{"head_dim": 64, "rope_theta": 10000.0, "parallel_block": false, "init": "normal", "init_std_o": 0.0, "init_std_down": 0.0, "optimizer": "muon_variant", "learning_rate": 0.0115, "weight_decay": 0.0079, "final_lr_fraction": 0.0, "max_steps": 16743}
Each number is 128 + 24 x the weight over its row's rms, rounded and kept within 0 to 255. Layers, rows and columns count from 0. Numbers have three digits each. The size before them is the row's rms in percent of the matrix's.

# layer 13 MLP down (transposed), 1536x512, rms 0.0485, rows 728-782, columns 384-511
078:179094044117111117111122125175179135162110113131074115136102096149148145131114107099156093104127138123184139152153105126124146123167167111139149126109151109130124108165098141110122156139216132121143118128116117136132156111109110134116101142090086103133149123111084096092095125129148137108123135108169113095129095100192135102163152137078114114128135110125123138146146163118149117178128
105:124115133185099147095138080129130130118144111126127147124152125153110140122112119123139104106105098124114133130145115186135128138173142141125151105139116105122132153117125135093149134139167075129118103163106136121171143136146081122151115134137169119162134144169137099134106112160084075086134108129116083134145143121123163111172144131133120092127132144119124143122107111155113165121101
115:170105160154180150137175121087119111142109145152109115141115119137125114168089164110105173133142125121107140160097113177128162132109158118141119139115107143152114131124111098151124108148158132131079099111131120150134118152146155121110180148160107107138111143142116094159131149157068139106140149120153165151108151111122086127171143117148122129088144095119201104158131155129166119139104
147:128105120105131126187084106150132123150124147157135121170142097141148101119146108150149161073130127150129138118107137138114136117101096160127117139107122131107111149150138098157125167126142149107104137121144153104092119144148103128155128118121082121149131113132127142157116115111066133106121160154121115116161117125125108134137152142147120161132130143168116142147108125121123077158132
097:104211136148131149157101112131115157137161084150175126106135125106125166143180125105169150151125106081160126119097105109131161097156103123133101104100105157086136116152126139123094115164153104130141135145155108078159165136131159136107110113112110163120187128130143154113133141102161145136130108109145096145123160128140176112132145127095155085101119145129137081117103090092110147146115
100:082154126139143147134123116135152162125110115124113140118131111136159098117140131153138111114115131100086137142107109139121146155094167140111107103119120132131167152095101132160102086146121144157081112092121098133122129116112127162118101082146100138139157119147112087113128156127141127125122133122149108163141125148100100144096149150097087108088153111113153064153163134074098116162114
102:144140136103134145138123155137132104104121118089124179144088111148110123090095122138124160124092126140112118117116125149103073137104146138125145142070128094142121103108136138132148152164134151123157091143144120135142164122154136141143126130127149135176114113128107142142081174104110136109094133153141092131147159094154118102129110117166126127133122130068127125127140131110109104138136
132:158124138163154125116138152117155117096118112113126103130111122118171146119151133099158082152096143107126123131106160154171107126148108145127103124148183154149086119087129128158130106121126100174129161143128098124136160162108157127145113106165124129175122122150112138090131132144115165097146120141111136102130137117151122116163000096114138126099154136146131140148120116134117133161117
095:185162159143125066136113090099146173079071123116152134116100078155112144140132139121108148121129141151152112135114145139155152145127129132123095137114102126131120124139166112082157125139128107103140097100134143122144125131145098143129172087123154110145139109132152128127145103119098116080128117168130140126111148127149188127130086121110126131167137150150119116115144063141135173154104
103:160111132062140157118107145089158127106107142177117174144088141124103176098107147112126114150125140137091089129129139155148120126147120108158109137060126144143159134098073131102133175107124122152131151094148112101147120147082133125127115131065125140106114123112149132150143152117147179133151130143122163114156137123142146118142149084119099115133170142128135145135128113158121079132142
099:116086141157146105125095116077146135139107135098090115119114081169129128115117159174121122146123141133112126130168079147141125177142154132153107142148147115149159109121163143094100135079151141167109142105154182100152128147125097115112093143129111116104105166107126131109134161133150142154148079135149102146139100086135113160117055117113120139155098121100149087128134127137156119116075
099:141145126128112126100096109169116091141131138133093111112123142127134102119146158107134132178107152156067095156140128144143109117144113132165081151133158132149119100131157079131106114105100110152116116113173086128109126153164134145124080123175143160123133132142122115164102093129130104113119108081141130087116141124134105110122147104097111152118135124138143120149127160095130100201156
116:122121153129145177125128166135144069098182127129091134093124102158152091129140161134108142160094097138119131111097118155101149127133136176119092124126146157119124159111096164133161132121131097144158162090103129131069127108146137124062131103127134169106078115113096122131171134104118148095122173083126109137089161140121118100133173082154154149126120165154127132162148110119147137162158
087:126117177112102160118117081141109117104131109098089091134138125127181159121149077148080123163113112183127095080112141137097107132093128158137121111106158108123121141121083111180114121144108108113118081145143121156103093091133109146133136090130117123165131123101123082113154168153107127138102109122149109155100124139114147136130102129154152143151124137095158199160147080181123135121150
076:157139104083130128103100130156146084133125132153136093130104124101120154110116103116120117147130076164160104115153102110122134118103150072151146123123119067116120129148144138142108141118147100119121149126061124079155143125167130078118171132143164147106165156150118111146124159152141116110090134106133141121089123158123125133131188145111123122128129206090151106095141129125143182133074
118:120139124161176157128129088143101121116126126129115122123135121128127127123097139111126170118176069095149127132114106142166145106142106112137198138105099102164150141117109112149130096166159145150125127088098115164141099156094100114127133134118084141149113125114164149155089138116127141117142079132152126134161108147152180126110147134127179114179087140114133132131128123157108131118141
103:124147121101129165086133132128116136116140128115127111106145110140120139164115116124163105148104120134144131174126119138128107125131128193088141187103116193162087123121123141090123136116099103197168143129128132134135095142152134148156129102105152138063062115108159136112146129121114118112134123168146151133097120102113145131114113098169128130112114092094109104142073132108157120115150
120:133111112108119173153138099148078120135109097106148164099150118106105154152137187112124141130121091151076139124158102136118135169140137146137131118106121126077180162123106142136104111087140154140106159127128197119081096151117076098170144142117160135106147128120116124119103144121128107150146134109122143160135126124133136159125129134146098138162139145156170125149119104130097148094141
111:140103162140132132151147106137121126095110111164127161149140073124113149147124123135145115123150108167114121167125105096165140152150109143167119097120103112135148155166154113134106114128177112069148176133066160141154141122119076109122115120114127128084120166155127172115158134153125134143120145131160170102134117116081152107156192177155131129144164137137123135110143120128129138152171
083:124146112142077136136153156118142154115092072148174083144118103104138145083071155101090160142137124170158144169092142145157109129091121119118174178119115127099089172149144167166078121104132105094125155126096143112158072114106099093130103110128149109096167124114143143129079130125191111163139122125138117090089101119124115137149149107090111145106124116142116102086144183143104161107134
100:157169176159093134110129127167145114131096094160150112145151110117155142123185135144100139145109122120127128136124125065153173125128129161161114101141110159090147128102101095113175085112136105102148160138177125189143112159134139146140143116105139146099150126144147135131144105111159161152116123129124105159157140096134129106116120135136113137143132154114202143108125135127190089168127
096:092135121154120114135154163119145150126084112091097127128134111138164115147121151134151117131143127148123106073145115102129155121167062118138089073133119120122144106111126138144117153122169166182136117117167169132122131160133143112103126123141120104122068114177114150088114153127132118108168143074117162137100129135122124128097111109129127080136099120132137165153116144130128120130123
104:124102141159101159096135110147106100171173138117124151120066088128139117146113132092121139120158157181112088132108111123140137085067111122128138136155085121161135113105102139108136117128191137105153154146137151159136126121159093114133127095147107133171159113129172125154105123117151115130096136189132112091099147124122057154157082172131119118133112119136155126108123149150140135116145
097:140132165089146136112129136140151108098125132089147112158141177109122091103130155141095120139091113167118144111160126117133102184143131124093096180092086126100142085141139122152125133129125136133141134146155116112095095122134160171114160149124141157172167187168158119121083099103110181143112117132181107119132161120092116131135159147095112156113134167140108149135158127082107099142167
111:133160164143099133098126140153120134086122114134137121151151151141133103132118132137129105121145134128147101160148113144097120137146149128129087125110117135095144128081093134123152129142155118116107131129087111136138100178139095099100140091126144141137120102132136178135138126142118109118140126114088112111091107137107171128094118113137125144133188132154135103153163130123131117161133
096:130139122163158105159119098109208159155150165126095095104135095125090171087129118100088186144192096104138135091148144104171125107159142116121143133126150110093126133151147142138112111151127133132111080149117075099138188080087153108106129136086127112147155119119106114116156121119197084125143162132091152127144121121126122142146143116120097138128121086074126106125164130155083115119122
093:074085151107147119128130131105129132119115073141132115159122136116141132086133101114156110137154066139092126138138101140155137170117135133121107137149129164145161142096142094117147136109125126147125138152096106101166101161128083184122133127124171118150097096146136168123141112127151130116128121113122148107125158094114089118117129104118136122122142096125115132122141122181100123135155
115:124137131132108139087143133119082139146103116084118103168091139098174102161150143074151126147089136103074095096132134120101103132115144092103161105137109153137141138144102081085092179170124132106135109174159092118125181074109122130110097110111154123148105121139120104125094130106094109149147127129105100168146103162162113121091100097066124159113149096146168154106134141088118099170123
098:119113161113118114103160111128154120158138053138130138103107139109138072097103134129125153116137091108127113153136081103090158130121114114132141125118147146128117128160150147120095124133148148125123121120109164104089098107166150098109136118117136134132152158113102139174139078142090108136185099073142079164110125122100130146138126157168135111090087116120116137162146161135117165108084
099:097114107173127093113101139145113137118137135165132102113145168156108112195127074159135130116149108084145108160086147107160070076157104123148127106103144188100138095127126134116129111105145148092143133150125145078138094134092153078107141118132142127149137115133170129156101065079169158173128154125133149117133123089115132149093137138129142066149147119179133156116097143126112118107087
096:115146130135154129168145138139125102138151139085129142137149120132167131083088152104142146094141118098082165109087159124114113124090113155121120111137158086101087116126128113144167118122145159122116092143143129086113167114152119148151142146094177115156123142131095086161139147152112097094097148129116116129142130119127152167145164123120146121153149142145105082130132142187129132129177
099:130181170158070098129166134118081122104118112119113157158126109115116106131080099162139129105125112108069109115149136152160151142127127100112113128123182178127083127116131143125113110118124104107149156126078129158095057144147111111139088141102130140126155125153115100098113120122133128103120137137129062094093154123107116138112121121116100125159138149097145121133116169108124090158168
083:145105177127144106105134107131121150124165149140133133115129086149100151149138133160157144183152116130135148139120113105188111112116112158142142153151178126115133144170138165097157086129166148108150103160161112125072143118124119160110121166163129130105096086157108136125162087145142137169130162169112131140111087110120118092146114117124115128103134118119097110144122174158078126173137
106:117130162155128134120165145167129092146121133163128098136115106066104141151130147092123131109123158119166119137138136139116171110137147151114147150126188144132114137158102215118151133152126114164119153089083096134138104095135101170116077091098137166116130125100180132123110103148129114076131117122101134127134156130104130142128070163138165109101134133131119114144104160115155135105182
108:099110128137126100101140141165106110106138157143156155121122132098154058130094089101142135161111124136066159169089124155159127099121136119130095132107104146147154091119135135100158104130080161158111135140109153107103158114116122096097153090143103144121120157130122155101121156110091123062140114167147109137150133107129122096129121136107119117120102144117112090113117136127145127127172
098:126138121171163147115109151132130120118101148140146097120132163108142136098116123173071078187124088138109122184118145153157131127098112128120130125111138133108117140122123162108136100134128104153151092112126145129174095119120114098140113183120152120127142146135061169135132111157131129154165119136146117166127118096112124171109108111111157096124138123122127161108153142108128093095098
119:107144144123137130127082165084165112136114138089116126142114111127137106141102145110151157088130085138092098136132113128123136079105144137115091108105186130110117152154112103101129115133087137097106117124158118105111089120179158132108170131161122101139122106100114083113104116160130142154147171110116122147161164117144097144156099118127148138105132156120170152171101137158127147092130
089:122138126147179143086117103171132131138127143151101113113133111100175121118138135144145129133126159107120099140090118139171138153104124139112129112120144154092119160157148120130137125069079113107122113100144119158141177122125130116120112150194092157133117150096149135144092161089117115125112165119123115096138054119123138116110127140134134158094133130131130094134130126112123176154111
115:097137136119144146082118164089124166124111087154119123120140135132175131152147138109112152138099079138130123136145082128148144140109100125181136143069187105101124125124126156130143090124131169141098078134164117102156133134135143154123143108100124116126131140162140091109062163130123133172135120127109121097159107123147108113119084146115136109128150154155162092177111142142147082130127
123:141115115104108121132134123105133155111167131116139124169106133135108160164133105138170170084140103125149119126121124181104137171172208126111133138155102130157150102110087085139104072085171083108161140160146103113138117141120111122124160132171126065130082164085117117114127130186117135135143141097117133120081131150111138138116127145123132131138155130175139130119121170137121167091156
057:086133138147144118186151138108130142160125119172118094105125110161122114083099105094121101108154108101113126117132169129125129123113143120138119133134127138163166124104152125097119093135095134124144109131150106089122134126083146141138094121067125157129141123148118096156166165085163196118160169087152119125130113110156137131117152146120161124168106138143140142127103161101129174113095
098:133142111162122104133131084137115158132128131058125157126118092134102148092116094097073082118106117096129105119139113090130122137125143132128121175121105133090139125155152151128104142121137112102104136140108103128109134103123155102150125135131129142117167136145184097165150118139140107114140082139088153116170109171135133131139143086090147118132109160142121156083181142126158154169129
097:109115143079129098125121192119145134132146144093079129176117102116130148164111118152114145142126167158111136113108160111110151135134112088123135095112140141121141161129152123163107125111153100128138088151121125125112121110140169126120142096126105141085150166110143177156128069114127126120180152142143092071092132128121062099146152105087092109089112117130090157094134137112106103120111
096:113116103085153143113155074144138106128127139185174149092151137140121144048130118153089117129142171105145149118148076151131127132157115129157133129147098116114076117133128143147117159129113170107133155147147125151142130108175116130134143134160150157113138114105144155132118133086117141095121121146154095157096104140163134127129102107176119109122190194153153148131128152150130130185121
072:115121122126125144065151088106126109156145116146066085165117127110130147112119114131147107122160152121111115143152159114135151093134147103129131094132132104097097133063149095131170157144148150129139159138120158140129121119129132113071134155157109143140184149132122129121122145114127186182100089116118128122084111132151172133139139127148143144165107130153122146128088125155149111118173
110:176148179103089096123108131125141067157100155155100141092137122186129107123140102126127181150100105096180130127110149122108156119110145118124105113126154156126175124168109121108140081134114143116137111126146143096101105181128127117128102112133081169095126138107102093174077122179115145141145115130137180130140105155066152112129126133158107140138132140100115099127167112110118108144137
109:089109146144144137125179127163131123142134121121132158145135063128177125140090099131133107179110100151116112130115143100137142076139155123193121126160154126130129154070113117108172104143164110128139129147144130115103108095127149161188131117141204140166123126146080129143150059145121076087116114139115137095129137103098119124124104123121140115139120116109143141094124147092111136105158
111:116118066132117096135140142103123139170168144098148169156095139144136140123092095113104117107135148174082145158136098132135115143113100092116160129120152139114128145133114163117134117126123111092121094136083108143120078147161200097161153095078140108152139154193126155062124098103129152100163096126155134126122122126100145132108155149139138124095103134159110116126152123134131119130123
095:163131137096161160152139130188145111094110143183169119171133119117143150097132121120145104162067164135133112138159172142127127168116091092136126153061108103128142162091103121142140132163153128117156154102154103142122166103101145122137102133114075149160105160145101118108102158110094164135089124155095132167150116128154091125140138130173116121122109149127156138151089132149136148107125
088:107072068108147147114133152130173159171130153151156186121129137149111143094133130132143086097175089102119079127149117155122127115130084171096200159121155154153121159143115160114169134141109183157157121102080170138125078154144112126090137123096137096130106122154124129113103145125135133147150116103107156085119147150136140132144119134133110148110107114117124096114136163156107120150097
108:140109156142169080111112161110128104078158148153130146124128169097121133118145111150114090118099148173124106097120141126128118139064116101123108149111089121114101107097132162144143168075114173174168145120142112130127131168093119156119135129128077145135118144108124148166112152113149109131127167128136140148110112138146131154156147134125171115124109111127124147070178097116095095172097
096:093122152118135123112143159114129116135147132113134145153152141116075128146101074134104093138133111113150130074107137117147150112104132111135145148108106105090138141109088164123130120155108145085134155120146115120132101131141120117134124135130144138150124133104106127123126127098158125124142141149135166076114152106123115121138119158105143195122144104122137149123116097144082109138159
091:157118133127132092065126159115178112090108064158142197152132144164147120093113097135115108120162140099118138135143132123130129138143127100124126146086150110107117099111175152124114126118115147152127155141093108093140139116162120114131113118116131153110145156105130118133142149135158149100076171121092127125174121122158104145090154138116124128121130168142155147108132170111155101125147
090:119144159108127102170146152176129147130153130113124173133142167137121159068151125126123185118129141131102148121112121093133097134157177134138141138105110146124128161146135158135125173116127132143103182109126138116123108117102144152163086143116095135143128158136091100116132117140151139135148140122125087137106145130110119133115096152108122135140159137157087101117129156106101146116078
084:163127126155132116074111138132138095114115112142124099126089098164126157103128139168112098110146111143154077155141157117146139139132114144167119105117119107085126110093130099101117109112103146106163124150137129136120095118114135122105119132129127078094139121139124119122088110121106141132178090153142115132117137156156117108130159138152149133155137103099142125105109071127156111179124
# layer 13 MLP up, 1536x512, rms 0.147, rows 729-782, columns 384-511
114:098178110118130118129108085127129149153120148159128094154108096111161117159120149112114061131092063065137125157180143116099152123111135145136121163141119116137140105141135120161119138144128115136147161103158129138177153120097129123135083140155163120087138127097118126124132134168133109128149146136152110159113101134141125113141142097138114091122144171144179147128109135154128094148114
108:132164154109136103147128125113131138124130121141150138141129140100114110127148150093118122133096144108117114134134135151118084126132100134134102154108130101130073136085115103112126150117151126142049121152125114064155187134116098115131174158112119139126149144093078095139111115134135133176149124137142129129102098111103112155122128150137127145063126102121170101126097151104119139136119
146:138115106096134113149124128065153131166149109067164125149115085135133137143139116121127091128135101151134121082127145110138134117120110132073107145121120132178115130146176161148132095174152128138115112151148072078135108163099078144112117154150105113097120130136114109137182125127170130139132098118157139122129123130126118106151102157151062106146105118110151117129083060170082097141153
103:105138102095156109172118148137109103093152090148136127106130098171141090093140089174161128130131156150119134094108145120154121133158120169166135134107121124132097120116112124145131136154119108159140115078129098122165161142118141130132158109128148136125141128156150102083108120121126124085159134115105132140125120163136143145112156096151134156178150130126103140149111098076145141134141
103:100154092109154154129112158104127097117148150141160167140089152101113100142123123138144157159175125123174128108148114119111169136164125094089153144103119154110097173108159163152153099124113123105125157104170143139155113163159146118069172128123139103150131146169120083101101145134124126102158118146104117118137140141114119172134121138140126098107147153074126110158105114089143155127134
101:095162111149131137146142100190136102122124141112139159108098085095100168176129120134177130101112157095106082154122146107146117150102132135097110152159130137119097122158131109151125135136133139143174084104108104158150119149110152140169138159128142122184114122126154153143135116108087143142124134126123090123134120128147154141112140134149137089123151145148120122162145147130089138183142
138:159139113135145072127095115111155113170135151144146142121147152140094127084093136142103180138127083112132149128120089166172129173095111132131104148132094117124120148136150129110127128130116139156135149141155142162166140120133087089143133155158105128163118114125125148139121137129128138168125098143113171135092147113118082148161131103099080090121098146108177158091117111142119160102077
085:133146126157129151132136072175148171107138126135124110134148181125139106135130114104104096112149086123081110102133167104141106130106117121140131122099124142183116140125139107095143160109132146151143142084107093117152130107067171135127129172128117111128150103134160157147148086113139128154102111105144154176112140137170098128119128100151101153157127091137093138147132145108142135122153
111:147143109140082132113135165130176154098110104135099180147137121121114139131138102104120146170128118115115131155107100158069089120150108092173140119129120104154118141116079159143125092132158095104134140105120148113143131144139148165091135189157119108115128149156149157105121160084139127115158124120102134114175115102129110139124166124105132107116149143099146115132089126175117115145122
095:162059118136139111161069134124136107175138127164086169106137131088109088137117091136123151104128117126138101080161135104131158138115121111167096107141128118138149133150138108130125103104128143148096117166133134118093107127129130137105140135102120133125119139130111164101088132085082141144129103107141158127142121148117174154099138079103107128148171061117080134138142158150099152119108
095:088137117090162175122127113153137103104140179105119125117144133121120126118142156147092095129119137097125032127154131147149129103174158119112121093119169122114106159097163182150127152120082106109088109118152169126148104160066187106131158110105148141122126103116096128098121141139150156154172133149119158103121149140127118137140157138122085134121125123098093131100110152106129101126103
109:080131119122107158130118081130123138140149143134164138151122128178082141099129082120107108121128107134134188108119169085154139088083156125100145107138068147123085137122116150159095136140157115142114095085069135090143115116086125090108111110121120135145158146104116108128118106148159120152119133135106108120123120105111204136122136123099122105133086102136128138111149116142160108137151
080:112130078104152101109130143096062073121164162111118153090098122117145137146098123105171175112131127136128134104122137126164107102138137159148144087113127091128154152136163137090104149104093169135146129108102158129133127161122151128105141123100145158125166109127132147089124115207170144109163100154150065110157167169127128112130149087118165109106091156118103124130099120164152115161100
075:130119106149126103134105100100125130126135138148133115137122132147164085171129166143128117161159123144112161087117180121113144079133089079107148132179089140120132143101127150106124121124124146152090105103132102156113148147123107136101151152140093119150112059134120133116151161124115092116177160097148118137075127142127116161172151134140114100144110159161089103116118121142114094108128
111:102082103127147136069123109105154125140143126118114109147108152151137144107110125170133126161124111119112126112139127134159081180116132151112185126133095105136094105192140131135139072127156160075154116140183130077115122135160112082096102115094110186128110088124144134090099113147109108164110133116125107180120092167116120150103150153109141095121161154125133152145115129153133113127104
098:110128131130088113146135072098148104135125171134156120091161118152142137132136091125123153109127106115151116099185119123116145145164105123139157157152145100116148115125144104120135116111090143137132117144132134101116121097105126147160151088120159136060142116102116162150132134133109116119135068145152116148149108136115116107095156123108092146131117084129094058097123115121119164160136
102:107139148127090094139087098123142131163124105124123141153086137135135156131154159122085141162136118113159128124162111145156151126154170114114155140174125160130097143145125103125148137138125070133110147112117145158118162106167139139121161135088094127111142152122122102126120082120084090114118173124142142169108120114125103099105107130100180073151135138124115107133089117102110143129112
115:100126164152114146118097093139129111129132122114150107094115159140135129111130102120084127132136108088088152169103150079126121127091104113117141158099107152107163095158157160212130146069111127129104151127086109115114146091138059128046154127146140114086140114128129132078176123121149125123113125157117119145165146127086117096126124110125121101173142126136158156151150102147145150152099
089:167141106131160125142122163116124072095122113123141112168081114118149132104110093109128137106146127129099151081143152126192142113094101142144186138145117151127082142124124131143085098156115141127151148131182151132136118131157166157148128140129116116157164151133122100172089109137180131124122124124145136123128112162107132137108169135141079118109121126108141090061135161129078138128167
117:137142113132126131153140130104149131135107138124131122141091119087166139084151130148131083116147104109103123180132147126181126145104116122126135116134156109082097076130162109141112101111141102118149145144112143161140105138145158120170164121086106118159146117146132148106146144116140143167122146117091129143096130086121120130108172108141117113125097099100142126124104118104160164186108
100:133147124132118141128153146105147090126104136112129111146125159117134107104160149146125128131111122128139140119166082097171147137121136099112080086125122077095145113093095132134162089091138119113136143123148152149129159154119154116119112152140183113155147138140082139101107121116143091114116075143126074133193122136111115153129149110153130111095137134076111119160144082139123141097112
093:137148133162102147163134147098132113112177130114126153108114123112105151108128130121170107126167174120105108147134128115114112170132134093151161104134120108156133167120062152147084101145153146140129108160120150100150161107164098160142127152131095158141161107139156116155138106127171155121157138172121146151165186146085125136140096092117097163122133124129186170131139096129155106116144
092:108132129115153112102155138113152108126094133095108124145124140130138146080140139113136136134125048166115154098156140107149124097123124149126118123125072073158154117152114115127137134109178155100127156125123078119129101111071111142160109071106147142139067123143115125161109131108125123143084115103139118116114127092145102078105128147138128146123122153135099150119097125103115110166151
120:144170115134107119085134094170120139142128123096124101112128134139111148104101156136136114096155129149131157147137107057125084122139133140163141119115142090130151146138118108157141179089091120110089162113111143155117116071155116124134102101093131149147104112146108134125164122086104130119131170123141101103148144074159115085141102130158108108139163124094097102130149113112099120141161
101:132127145149156088136119123128169107131134128112155120091145148107121131117130144135116101172120140135125136131146106109093079112125134077121153112165129135121182148193157144156133075150095130128138155112133125159110119113103131135150123085127136160097119144138145171134153091122116129106131132152130093178079195103130140145126133148102142149133124118114111162151150116140097133167123
085:097119114173120099175104103149097146091152125094098144118106095138126133098129124132155089123121113105105090154139104142129135150138126092125115150133124125096104139076132149128120120143137119097098154085124079118106094111104106150133118145093125102148119091153136142103120143171144139121129155181155106132094193141120129135094161091142131122112155126087144083105094155134113124113121
108:128110113137152108138108115147150122152130106095106126168104110094154142136165133093101125137111106102122130104177172126157112125132134103130119116159078130145115119162098112166109131109139173097118110133115153105140136143082104172116161136109144112125108111164120100094143138165140086117105110144123109114100157108156103096088150137107105134139143149090140119090130128117128113139151
101:183121087139160116133130139100166143153130043131125150116089151149148139099142116168113150136149107101085103121149135100103140091168113118140109124148168140114134124170141127143118143131127170168090170091099150118129170111124115161128139128126174119153119121098093122145153096107158102181144139113120128118142118130113127163123121101141123122087158106082115147151131131124131139114083
105:124100133164174115151102151112165161120114139148161088126107158129149172158141141111129154098137122156111152095120134120164130070123095120130126143115161158096117121101145101145142129157151121120161112156117137109125139108123160138079127106145141110125134166121132151114144141099147074083110104106149114100125109183101148165128102098100160085159208121131092110114098137149121144092163
093:127128166076106149164115106179135132123131172128154114129155147144111116104111109110163125079118112166097121105148141131113133122105140157143095098129106167110080098141151140138107141137107143115102142097131110143083125099101153148123138148094101100132126138133107114109163127101112137118139132142120152121127090111122118099141133164146064118142118121104129082141149120143110084109105
097:144119125147158123132118095096076112118124070065122124107148133075146095149110127138128101149138124143160112142157176123133119169170132095123139180136120122142092121142143151125170129139106151132116143103117137132135096126157119102131063132144164123127125145138085158150145077122108092147135151155089108102104141152117128107121155114133120130137111115093151136150094138138105119109158
085:096165172099111133077139167131131166151114134111125149138129130160107153152119117130127137109128130098128131122156109123111137089119139085139106161171146166121166113066129093123134180124112112136160117116121136132140142113158189096125138139112141157087086135153127118109106125134162174141131120136129141149110140114150134067130143144111092209129138125135092085140123124120103130100152
106:123111161157107146144138124108148120124121123120147090132118117111117152119117121132110135119156149141141148121121083147114143130179164101150143109116118092157150155104144147151138167111115142150098134106061134085114125120120132146181109158139153111166100125149182139118169120152110149121082118146140114111144109151166095103118112132101124157102121136102108133122175125116097111164164
111:099112089101107121140112134148152092108128122113125117085155178108125102121088106138099158146118173127108189128097151116145163115162114153091132158158121098162102140125115144139116117133138143142124135125096102090138113078113159060121121130184096105174122114139124141125090173114123107120167097155149111149127103112133115109129153118134151143129146130109151138113103127172099127117107
098:112159135132130107145117111144103148133124144133110107114183143143167142106125119113140112133106116108111083151104133126127096172117114112146183145135145136103077106103118141140117127147163128098123149142113144195107114134086128083126142162149127134168125085106122152129087110120152170098106114113091123159128129126118136162144126096132150146093139120171129126149107100126159112166092
128:134142127101159126133167147175156135119138109151159172180128087116145051121092152111118117129116105115137133124129076148134130140128168089091093148064128099126090163098085102120153195140127123085090107116157119127099134139122115127109146167172098104104137154130110149091138162122150110173125143144132151153111130127124128151138166092137148149110121141112120103108098080184113137118123
086:156163174113163166175108141157126194091123134113132128142146152123137108125144098138141096142169104125116110126132165140188106145139158135161167139101069129151159116150120123129156127095124137127111094178175099121082130111083086119092112114145133158140140114141117126101111082140115157143121148115164115113124117127141143130095119118120146087149149102140142100142073124156130141123139
116:100143157126110121128124111097143141157097116133122136112134120098109124105169093117130169149109083138134124166110112116124145176146081145134112137107124123128101125094145133159131067143163137124136149149155131134123152106101133132132135155101129124146138176085092128121138112158155099160126146132123143146148064097156148136142132080148109162125143165112155173075154146134093152123106
099:133161121161084145133152135140155140139123066150140122174093131155096166101136117124153157069132145092161118139149102133099100128147170178138133139137177116103155111157125077109135124168114113114177162121144132112122141108117093130169106122103122127117131161143122126096118103166159150136103126107155138142130104119127106137149151104105115091109121134175134142156124112147110137150116
056:104118155085162131125092098168161167164134137120149103105127146107156143106184079123130156099110105117133146111158142143112100156109159167116148142151150156111120129143145162102144142090121113128136146115136094134105110127092135134156111132144107153149138102169155127147172144125144168162154131156120132104128103126166126136134091165131137099127121192129102142183135117127136127102165
106:149160133126109141134133111101121163142151162195124157144106114148118136119120115116129160108129163102123100118166163115130089117126153103103128147153124189184127167136170104105137139116144138126128155148121078107126175157165116115096076097091126074093112141107106134149114120138088142087103091111149146111150108161166127146099137055165182127120134112162133139108147130143161153126104
100:126071153105155115111115121118114130153186143110146150151130108152133104166122110124119100155099126115103187156113150155093109151118113097101122141145121137116171146139123149110113120144128102141166152148134139125146109120121092098144137068130147186100128136110169196089135114138197140132149131158136097131133140118080111130125136132101115118109162127143108169155112122129155156152143
102:119186075105163146114113129124109131137152115128145161107103116136157131119107153164121156123112145164118096149104118084111144090148144128160105169097162154117110131143140159150138121098101131092149096114135086114112135105147141148109116102131150115098134121128121165128162097108155097133121185116095115160123085185090098159097132107159119127107171137154132172102140115121139158121076
074:107128154108071130121112145121129125126145135082162140147165149107134117123114088135138139151129125095108116139116170116123155147089155142171148142120122149145086162137103112114179102141127115108119096095118138116164119126104132123099113166102087141156187100107129130111093129148110127147113099108121117149121159079149136135144135113154106123117116124111138107125160094173112100114121
121:145138124172110134119119142175109130168120149156136172118124190104106077168140131129134128080110119143101149133120119162141118116117117104170145098193157121149108114113141163127082100124162149128104115150111120105126114133129135097150120147119120167087119148124160109127155125148148176159131159174148153112138094105131140169113125067145112102146147104112120109105169120199129092135121
105:119140138138122106119160103179127128119151121120156107119142155152104129135116091161175116136118126154128141115113143166115113101126131132129127128111140130127137131114143126154153120128143060123108150130118128124134131128111134127137088148115112070149152106135114112147152070164144114109116104130147114092129103126149131118082183133111086142092122141119106143132175134120098156103127
110:106158143098104124126107134075087150163154122140132098129161144143122103121145086118120164107073099124138144105132103105128150137135141147127129143142106106171167156059100171124115137165152122149158134114150122124169128129124144123101115087161145119138103106141119181159133090142112109109105055136121135145149164096097132157111119124110094110130107165135167111165143126094147134115120
110:086161086130157110136140198143148158126179144120135137116124103133134101099138134150113102166128078121104144116167140086152092156169147133123120126101103176148119124140128098113144112123142101155123116148187125131110146111165120143130121141151113147126092077152097126133105145115145085126108091141171124182119114139146140130157183105095117131097145076087119155099129139141156194161117
088:087108109121131135174140100099137167122098130127151097137121157138168118112132086149127129138119107128165115142187118144087122118111201146123115120124158143147121129122085151125120131116121134129173139103141153206099123088114142182152090139106137099167116103138130172121108114129107132135135103085124110116104117164163135152147092158117084164104124133108111148123102115144120111145112
113:115129149123147128151155153133164103132119117107116162142153121153110054155134128144119101166100141111160114165107118129121161132090184081118116141153153134139110118132129141126116131134134142158188132150086166143160126105145124126108150171143089143135136107108170151128132095150113141120115125107163141128123138194143147185126145132150184128124092117108143163134140098079094162059087
100:081143140186158111131178159123059185164120111137121154131105169103078117139067157154122110145119129153123145095135120107103155133115075122122154086116154129112146138138122109159083122142140118102120163125146146159102096163146118120112100159140141130111142197165147117168124123104163080150147111153126136166093111145121095127159148126108125091115160114130134124155087120132088117112162
074:104102179141130120088115128111082161156152099186148140157133130124145100151155114139175137128152133149136109104123132138126095144139148119100163086144147142093129170088100100107135099146097082130171123143155101132111153185140132141148120134106140158175116128081088121144141132150127129083114105081132171124123093147136163120147144126127123093095107116127136179118105137159112080120140
085:135109119148130143156116117138195090149093170161161144140124113124123156138158097106136111155114084153086125139149084142122099137159143112091150119125140134124120168140153120147109109166095075132142163095091089100098123162134132111124078155126154142119138118127124143136122145128111130156110159120158129161117117117121142111156141134134139141150128118084125134130128113149138143087147
091:074175125073134122164145144152118096114091134120115155112130146139076138091145164113094127117082128154139126117131181124138099115114122145158137119124108157128107094124137146130152135124120144137138133186104156112145159076075122115131090121126154120111101130133121146134133141086165133122136121160102086164072116116135110155114141156135147165141140079126147165141098137154121110126089